{
  "n_head": 2,
  "vocab_size": 2048,
  "norm": "layernorm",
  "positions": "alibi",
  "tie_embeddings": true,
  "init_std_up": 0.114,
  "init_std_down": 0.114,
  "weight_decay": 0.0,
  "warmup_steps": 200,
  "final_lr_fraction": 0.0,
  "dataset": "wikipedia_en"
}
Each number is 50 + 10 x the weight over its row's rms, rounded and kept within 0 to 99. Layers, rows and columns count from 0. The size before them is the row's rms in percent of the matrix's.

# layer 5 MLP down (transposed), 384x64, rms 0.114, rows 355-380, columns 0-63
094:59 49 55 46 67 63 61 59 38 57 28 56 44 40 64 57 51 42 52 44 54 40 28 60 44 63 62 72 60 54 45 54 43 50 74 47 37 48 57 33 36 35 52 51 37 39 50 51 50 53 51 48 54 68 55 47 42 52 68 53 57 45 53 51
111:37 62 61 69 53 55 55 47 40 49 47 51 55 51 47 56 57 46 54 28 36 34 46 58 70 46 37 42 46 51 68 67 39 48 56 67 37 70 52 36 53 47 46 56 36 54 35 49 34 50 46 60 53 46 62 41 45 46 43 46 49 63 43 68
097:59 56 61 53 48 47 56 51 57 33 49 36 46 47 55 62 48 44 57 41 46 64 70 52 58 39 42 51 47 52 32 62 38 56 57 60 30 70 42 43 40 56 58 56 63 50 48 51 48 59 71 44 54 37 70 48 66 46 63 36 40 34 56 55
108:61 65 58 35 53 52 64 33 44 58 57 64 55 51 40 48 58 58 48 37 64 51 40 45 56 49 30 57 52 56 43 33 46 56 41 59 61 43 61 62 58 43 66 53 51 37 47 72 55 66 46 49 58 29 50 45 40 37 51 56 39 45 39 34
073:60 46 60 50 35 67 63 48 39 48 44 56 41 44 52 65 44 52 49 56 36 46 48 32 41 44 36 42 37 50 39 51 26 37 55 49 49 60 45 50 42 45 37 41 46 35 43 48 50 48 39 58 47 46 42 47 70 37 62 53 46 75 40 32
095:48 58 61 44 65 42 59 41 50 56 56 58 39 54 44 42 50 62 44 52 47 54 50 48 80 66 57 44 59 46 58 55 64 74 68 57 44 51 53 49 41 60 58 58 47 29 33 56 50 60 51 45 59 56 44 46 35 37 53 59 53 72 45 39
116:54 40 65 48 39 44 41 35 53 47 44 55 21 48 55 59 36 56 49 43 59 51 48 46 42 56 49 53 44 49 43 49 38 32 37 55 50 60 45 44 45 39 45 41 73 23 34 39 56 67 55 68 42 55 56 50 45 44 60 50 56 45 66 46
099:47 62 58 55 57 38 39 51 46 50 29 45 56 50 60 53 55 38 45 43 48 54 68 63 45 51 45 50 56 53 58 57 48 47 45 43 15 60 45 40 45 54 37 57 64 64 45 39 49 51 65 45 76 33 53 41 45 61 36 50 65 47 41 47
094:47 52 76 39 46 54 48 52 62 56 44 42 51 60 68 33 58 49 47 66 53 56 70 55 44 61 35 60 32 53 52 66 67 59 59 42 55 44 34 46 54 47 48 41 61 47 60 52 46 57 50 49 31 53 57 64 53 61 57 62 48 68 42 58
107:63 48 64 27 49 47 47 48 44 47 43 47 62 74 48 46 46 53 38 55 49 53 44 55 49 45 38 64 53 54 58 39 57 49 47 61 48 47 42 41 34 66 49 25 55 29 40 46 65 54 68 42 65 52 60 54 43 73 63 55 53 46 45 50
086:41 67 55 51 52 41 61 53 67 36 61 59 36 57 40 63 44 33 56 50 54 55 58 46 59 64 60 56 52 51 34 50 54 49 57 54 61 48 44 55 48 41 54 37 55 29 68 48 37 42 67 41 61 35 54 39 48 44 47 60 30 68 38 41
095:68 61 44 55 49 63 45 48 45 52 27 44 34 39 43 46 40 56 44 57 59 56 26 45 32 56 52 60 58 79 46 42 51 63 46 25 49 51 50 62 47 42 57 54 45 51 61 31 45 45 41 38 50 41 53 50 56 62 50 51 51 39 56 48
099:54 46 51 79 53 58 47 34 61 34 52 59 40 54 49 54 58 46 54 39 46 62 44 38 44 55 43 55 44 55 45 49 63 47 62 61 55 66 33 38 46 52 51 41 77 62 63 61 54 59 46 42 29 45 45 29 38 54 44 48 54 49 42 44
096:30 50 35 50 60 60 49 46 47 50 52 52 54 44 51 46 43 48 27 48 42 42 51 50 42 55 60 49 42 46 44 56 46 43 43 64 43 26 56 50 36 39 47 67 38 63 56 34 32 51 36 62 55 34 36 63 43 49 58 50 27 62 45 55
098:43 56 49 63 57 71 59 51 57 59 57 69 43 48 59 66 50 54 65 60 55 42 49 64 59 62 53 49 69 63 35 64 53 49 68 58 49 52 63 52 40 55 41 46 41 49 50 65 56 76 58 58 54 32 41 46 52 52 42 52 66 42 51 46
109:56 43 56 51 58 47 48 62 56 66 56 50 60 53 35 54 40 50 56 42 67 68 47 62 42 68 69 39 37 51 52 40 68 49 47 53 41 38 52 53 51 44 37 54 54 36 50 52 43 49 59 40 64 59 32 74 49 32 53 63 39 65 52 48
098:58 55 62 59 44 34 48 50 43 48 56 56 40 38 61 44 53 58 36 56 68 56 63 60 48 44 48 63 42 52 47 31 53 56 67 67 60 47 38 45 53 46 75 39 61 47 53 46 67 79 42 36 57 44 44 58 51 51 43 41 53 50 51 58
095:32 48 52 42 63 39 47 52 55 54 70 24 48 56 58 61 54 39 46 56 38 57 53 53 53 64 47 55 46 48 57 55 77 49 63 57 52 35 46 52 36 51 68 30 58 42 42 53 55 48 52 61 52 74 55 37 38 59 40 54 54 47 54 46
107:45 58 35 62 42 68 55 35 41 61 32 57 48 48 55 56 64 46 50 32 37 40 37 40 47 60 51 36 42 53 37 56 36 34 26 71 56 44 53 54 56 49 40 50 68 51 47 52 53 58 50 72 44 37 59 50 51 49 47 58 45 56 51 46
113:47 48 66 54 36 53 44 53 59 59 46 44 41 56 54 71 48 55 52 44 37 42 45 40 41 51 46 40 49 33 52 47 43 55 45 43 41 56 54 74 34 50 50 42 53 41 50 51 34 39 33 86 63 39 53 66 44 53 60 62 53 50 46 50
102:41 38 29 51 47 48 42 59 50 53 48 43 47 52 45 42 31 33 45 51 56 36 40 40 40 56 70 69 51 36 59 53 54 43 40 50 52 64 58 59 53 47 52 32 43 66 41 68 30 46 51 45 53 29 40 54 70 60 52 46 43 54 50 47
101:36 45 46 41 37 55 48 40 36 45 57 49 55 49 54 60 58 38 56 41 40 69 67 47 30 53 40 55 48 60 59 53 55 67 58 45 55 50 34 37 55 45 41 45 57 42 54 28 55 57 67 40 36 34 53 47 74 38 49 36 55 40 47 49
100:46 63 26 66 35 45 58 53 31 48 62 49 57 56 65 46 58 56 51 55 51 39 57 51 71 60 48 66 61 45 55 47 57 44 49 56 46 63 53 45 41 40 36 49 69 41 42 37 39 38 49 64 64 65 46 34 42 46 60 42 57 44 57 42
087:41 47 41 55 39 52 48 46 59 41 59 50 50 46 74 48 63 62 55 50 50 51 40 65 43 51 57 52 54 43 53 57 56 64 55 62 49 45 53 23 51 45 72 71 48 46 44 73 45 44 47 57 62 42 51 53 62 38 74 64 48 56 44 62
093:49 38 72 42 34 48 38 62 58 43 55 60 47 54 43 66 38 46 51 53 52 46 59 35 63 56 41 61 49 43 47 50 57 62 61 49 59 43 45 49 38 46 51 57 52 16 46 70 46 45 44 33 53 41 35 45 54 49 54 64 71 45 53 47
087:42 42 54 24 54 49 34 66 47 63 44 45 40 56 39 57 59 26 60 34 57 51 57 49 43 62 47 43 44 47 47 43 40 63 61 43 61 49 33 50 51 34 47 63 39 66 53 58 50 57 63 37 57 46 52 42 66 63 48 45 67 48 48 43
# layer 5 MLP up, 384x64, rms 0.114, rows 356-380, columns 0-63
097:53 61 60 57 76 61 49 50 50 51 47 50 63 58 59 48 53 39 48 58 41 51 60 45 44 58 43 73 54 54 40 53 38 55 55 60 53 66 55 39 51 46 72 56 68 47 50 74 48 52 34 37 57 61 61 66 37 59 53 42 54 49 63 40
101:60 66 68 45 51 46 50 63 49 71 63 65 59 56 55 48 59 56 44 56 57 29 47 64 56 56 44 53 50 57 46 43 69 61 73 59 56 48 65 45 43 51 61 39 56 64 66 40 50 55 56 39 67 48 59 57 41 60 45 40 48 48 50 66
104:57 58 50 39 62 53 39 40 59 55 64 53 60 46 46 63 74 58 45 33 46 56 49 32 53 70 44 60 47 34 53 47 50 70 67 48 42 45 66 52 64 52 39 53 48 55 50 59 41 46 56 53 41 38 36 34 48 58 59 52 63 45 35 60
084:45 51 40 34 51 27 50 46 55 52 55 46 41 43 62 57 60 49 50 64 58 46 45 63 53 55 47 43 75 40 44 38 70 68 41 47 43 49 50 30 63 42 57 46 33 43 55 48 49 55 51 30 44 58 53 45 58 60 44 61 33 34 61 50
105:73 33 41 61 42 61 41 48 64 45 49 48 65 57 52 54 42 52 57 58 55 52 56 61 58 54 35 47 68 53 67 44 48 58 48 63 57 34 53 37 56 42 62 43 59 62 50 66 44 40 43 75 51 49 68 39 47 51 47 47 61 37 61 55
103:38 40 63 33 41 55 61 47 64 48 57 48 73 59 53 52 58 55 48 76 38 51 53 47 61 40 60 41 52 51 55 39 66 38 62 56 47 61 43 50 53 58 63 54 49 43 58 46 50 60 46 64 50 70 39 59 56 59 66 68 55 67 40 48
091:48 52 45 42 56 61 68 31 58 62 65 67 51 47 41 25 47 61 72 55 37 64 57 44 46 52 71 51 55 44 54 32 44 44 52 54 60 55 47 52 54 47 52 44 52 42 47 54 37 49 37 48 53 34 42 55 46 51 47 48 30 34 57 36
099:50 44 29 56 45 35 49 69 70 65 59 60 50 43 43 58 43 54 42 39 40 47 40 56 45 48 56 38 56 38 69 52 53 57 60 66 53 46 67 56 49 64 65 48 34 59 70 42 55 41 39 53 64 54 63 55 48 56 35 42 47 41 58 55
116:66 48 52 56 42 66 30 63 54 53 52 49 58 51 60 64 66 59 46 64 60 57 67 39 65 57 52 60 47 67 48 62 60 56 49 60 41 61 57 32 38 34 68 57 65 55 51 56 54 53 60 49 57 62 46 60 64 56 46 50 55 57 66 51
099:55 52 35 52 60 69 37 35 53 66 52 60 49 64 58 44 66 49 67 43 63 54 44 35 52 46 37 46 47 52 36 41 49 50 43 50 59 62 58 65 37 46 49 63 45 69 49 54 56 64 35 52 46 35 57 46 72 40 63 50 62 53 51 63
114:59 50 47 64 55 48 63 64 55 52 53 78 51 46 58 47 62 53 48 59 57 51 44 65 64 61 50 52 44 47 67 68 48 50 53 66 58 45 57 48 63 71 66 33 66 54 61 54 63 63 54 42 59 52 58 52 53 58 42 51 54 61 71 55
102:32 56 67 42 49 47 48 46 48 49 53 57 45 35 70 55 61 46 78 50 55 38 51 63 49 63 38 42 50 55 50 49 65 37 54 60 38 56 51 42 44 58 47 48 41 35 55 61 45 40 45 43 77 39 37 48 63 39 44 53 56 64 56 48
098:48 44 48 67 62 33 55 34 63 59 49 46 43 61 56 48 43 36 45 60 58 50 61 51 61 27 55 42 42 52 68 46 45 46 42 53 47 64 51 43 57 60 54 49 73 33 71 64 53 35 38 48 53 43 38 49 44 34 52 53 66 51 59 51
097:65 48 65 48 50 42 40 57 48 53 52 41 52 55 66 48 37 54 48 53 52 47 66 43 55 42 67 57 42 42 71 45 40 62 45 36 66 58 65 69 66 64 59 57 59 59 63 54 53 38 53 40 42 65 48 51 42 43 65 39 51 69 60 46
102:53 58 61 49 62 42 54 32 70 45 43 53 59 61 61 41 62 53 54 54 48 45 35 54 62 50 44 51 36 58 59 46 51 55 60 49 25 49 63 42 65 39 70 50 48 55 43 58 49 58 35 60 58 43 46 53 46 49 73 67 74 47 58 47
111:67 71 64 54 54 62 55 58 72 49 41 54 65 52 41 56 56 53 60 48 52 58 45 49 65 49 43 47 44 49 69 56 40 44 43 46 39 49 58 52 67 57 65 56 72 45 57 67 59 61 71 67 50 51 58 53 51 56 52 67 58 47 52 59
110:70 57 50 49 49 52 62 52 52 45 49 50 70 48 49 36 54 38 53 54 45 50 59 54 48 49 35 54 59 59 49 44 57 52 42 52 36 53 54 54 82 46 67 40 61 61 55 54 51 56 62 49 56 66 60 73 71 42 59 67 37 62 56 54
109:51 67 57 48 58 55 42 51 65 49 79 62 47 55 65 60 66 66 46 53 56 54 52 73 43 49 66 63 53 50 57 57 63 53 59 56 48 55 56 53 44 54 52 54 47 54 50 52 40 39 48 46 64 44 56 58 40 45 69 33 47 77 57 44
104:53 52 58 51 45 41 48 77 48 67 31 54 58 42 43 45 45 54 43 55 67 64 51 50 67 72 47 43 44 48 53 56 53 77 53 54 45 35 44 52 64 54 55 68 43 53 65 60 69 50 46 50 47 63 55 52 61 43 51 63 61 43 43 48
093:62 54 61 48 41 56 52 45 53 52 56 47 56 39 50 51 38 56 62 40 29 57 47 36 55 53 26 54 36 62 44 47 42 69 47 51 39 48 60 49 60 45 36 51 45 42 55 78 62 42 66 51 46 67 53 57 67 57 47 61 67 38 55 45
098:59 30 54 65 56 50 45 50 41 35 47 40 57 38 57 42 58 48 39 53 49 27 64 42 56 40 52 53 49 24 59 58 56 58 25 48 40 33 44 61 45 39 45 62 43 49 62 58 63 54 58 48 45 52 48 56 51 43 47 59 34 59 62 39
099:60 46 59 51 52 50 36 57 53 70 71 50 49 45 56 56 40 64 46 53 60 52 38 45 44 49 50 63 39 52 64 49 23 57 63 49 46 40 51 46 60 49 55 51 27 52 64 57 73 54 29 63 58 54 51 53 56 52 44 57 43 31 58 55
090:59 63 53 58 51 45 57 65 44 57 59 58 44 55 44 42 25 49 31 56 35 49 53 51 59 48 47 47 66 61 57 50 54 56 38 60 48 55 57 63 43 44 43 59 51 59 56 58 39 66 65 57 47 47 74 46 57 49 54 60 60 58 81 38
093:61 50 51 44 49 48 29 36 39 44 55 49 66 28 50 39 46 44 59 55 47 54 48 51 44 63 44 55 39 52 53 59 56 45 51 47 44 66 33 57 45 73 50 65 43 33 32 37 41 40 38 34 60 52 48 49 48 30 43 66 49 60 54 59
082:49 59 56 55 33 60 41 39 49 55 49 65 49 58 73 52 45 65 43 63 33 46 41 58 50 43 69 47 44 62 70 34 47 39 35 66 50 50 45 37 63 68 47 44 52 41 62 49 49 48 51 60 63 51 31 57 54 60 56 61 57 49 55 47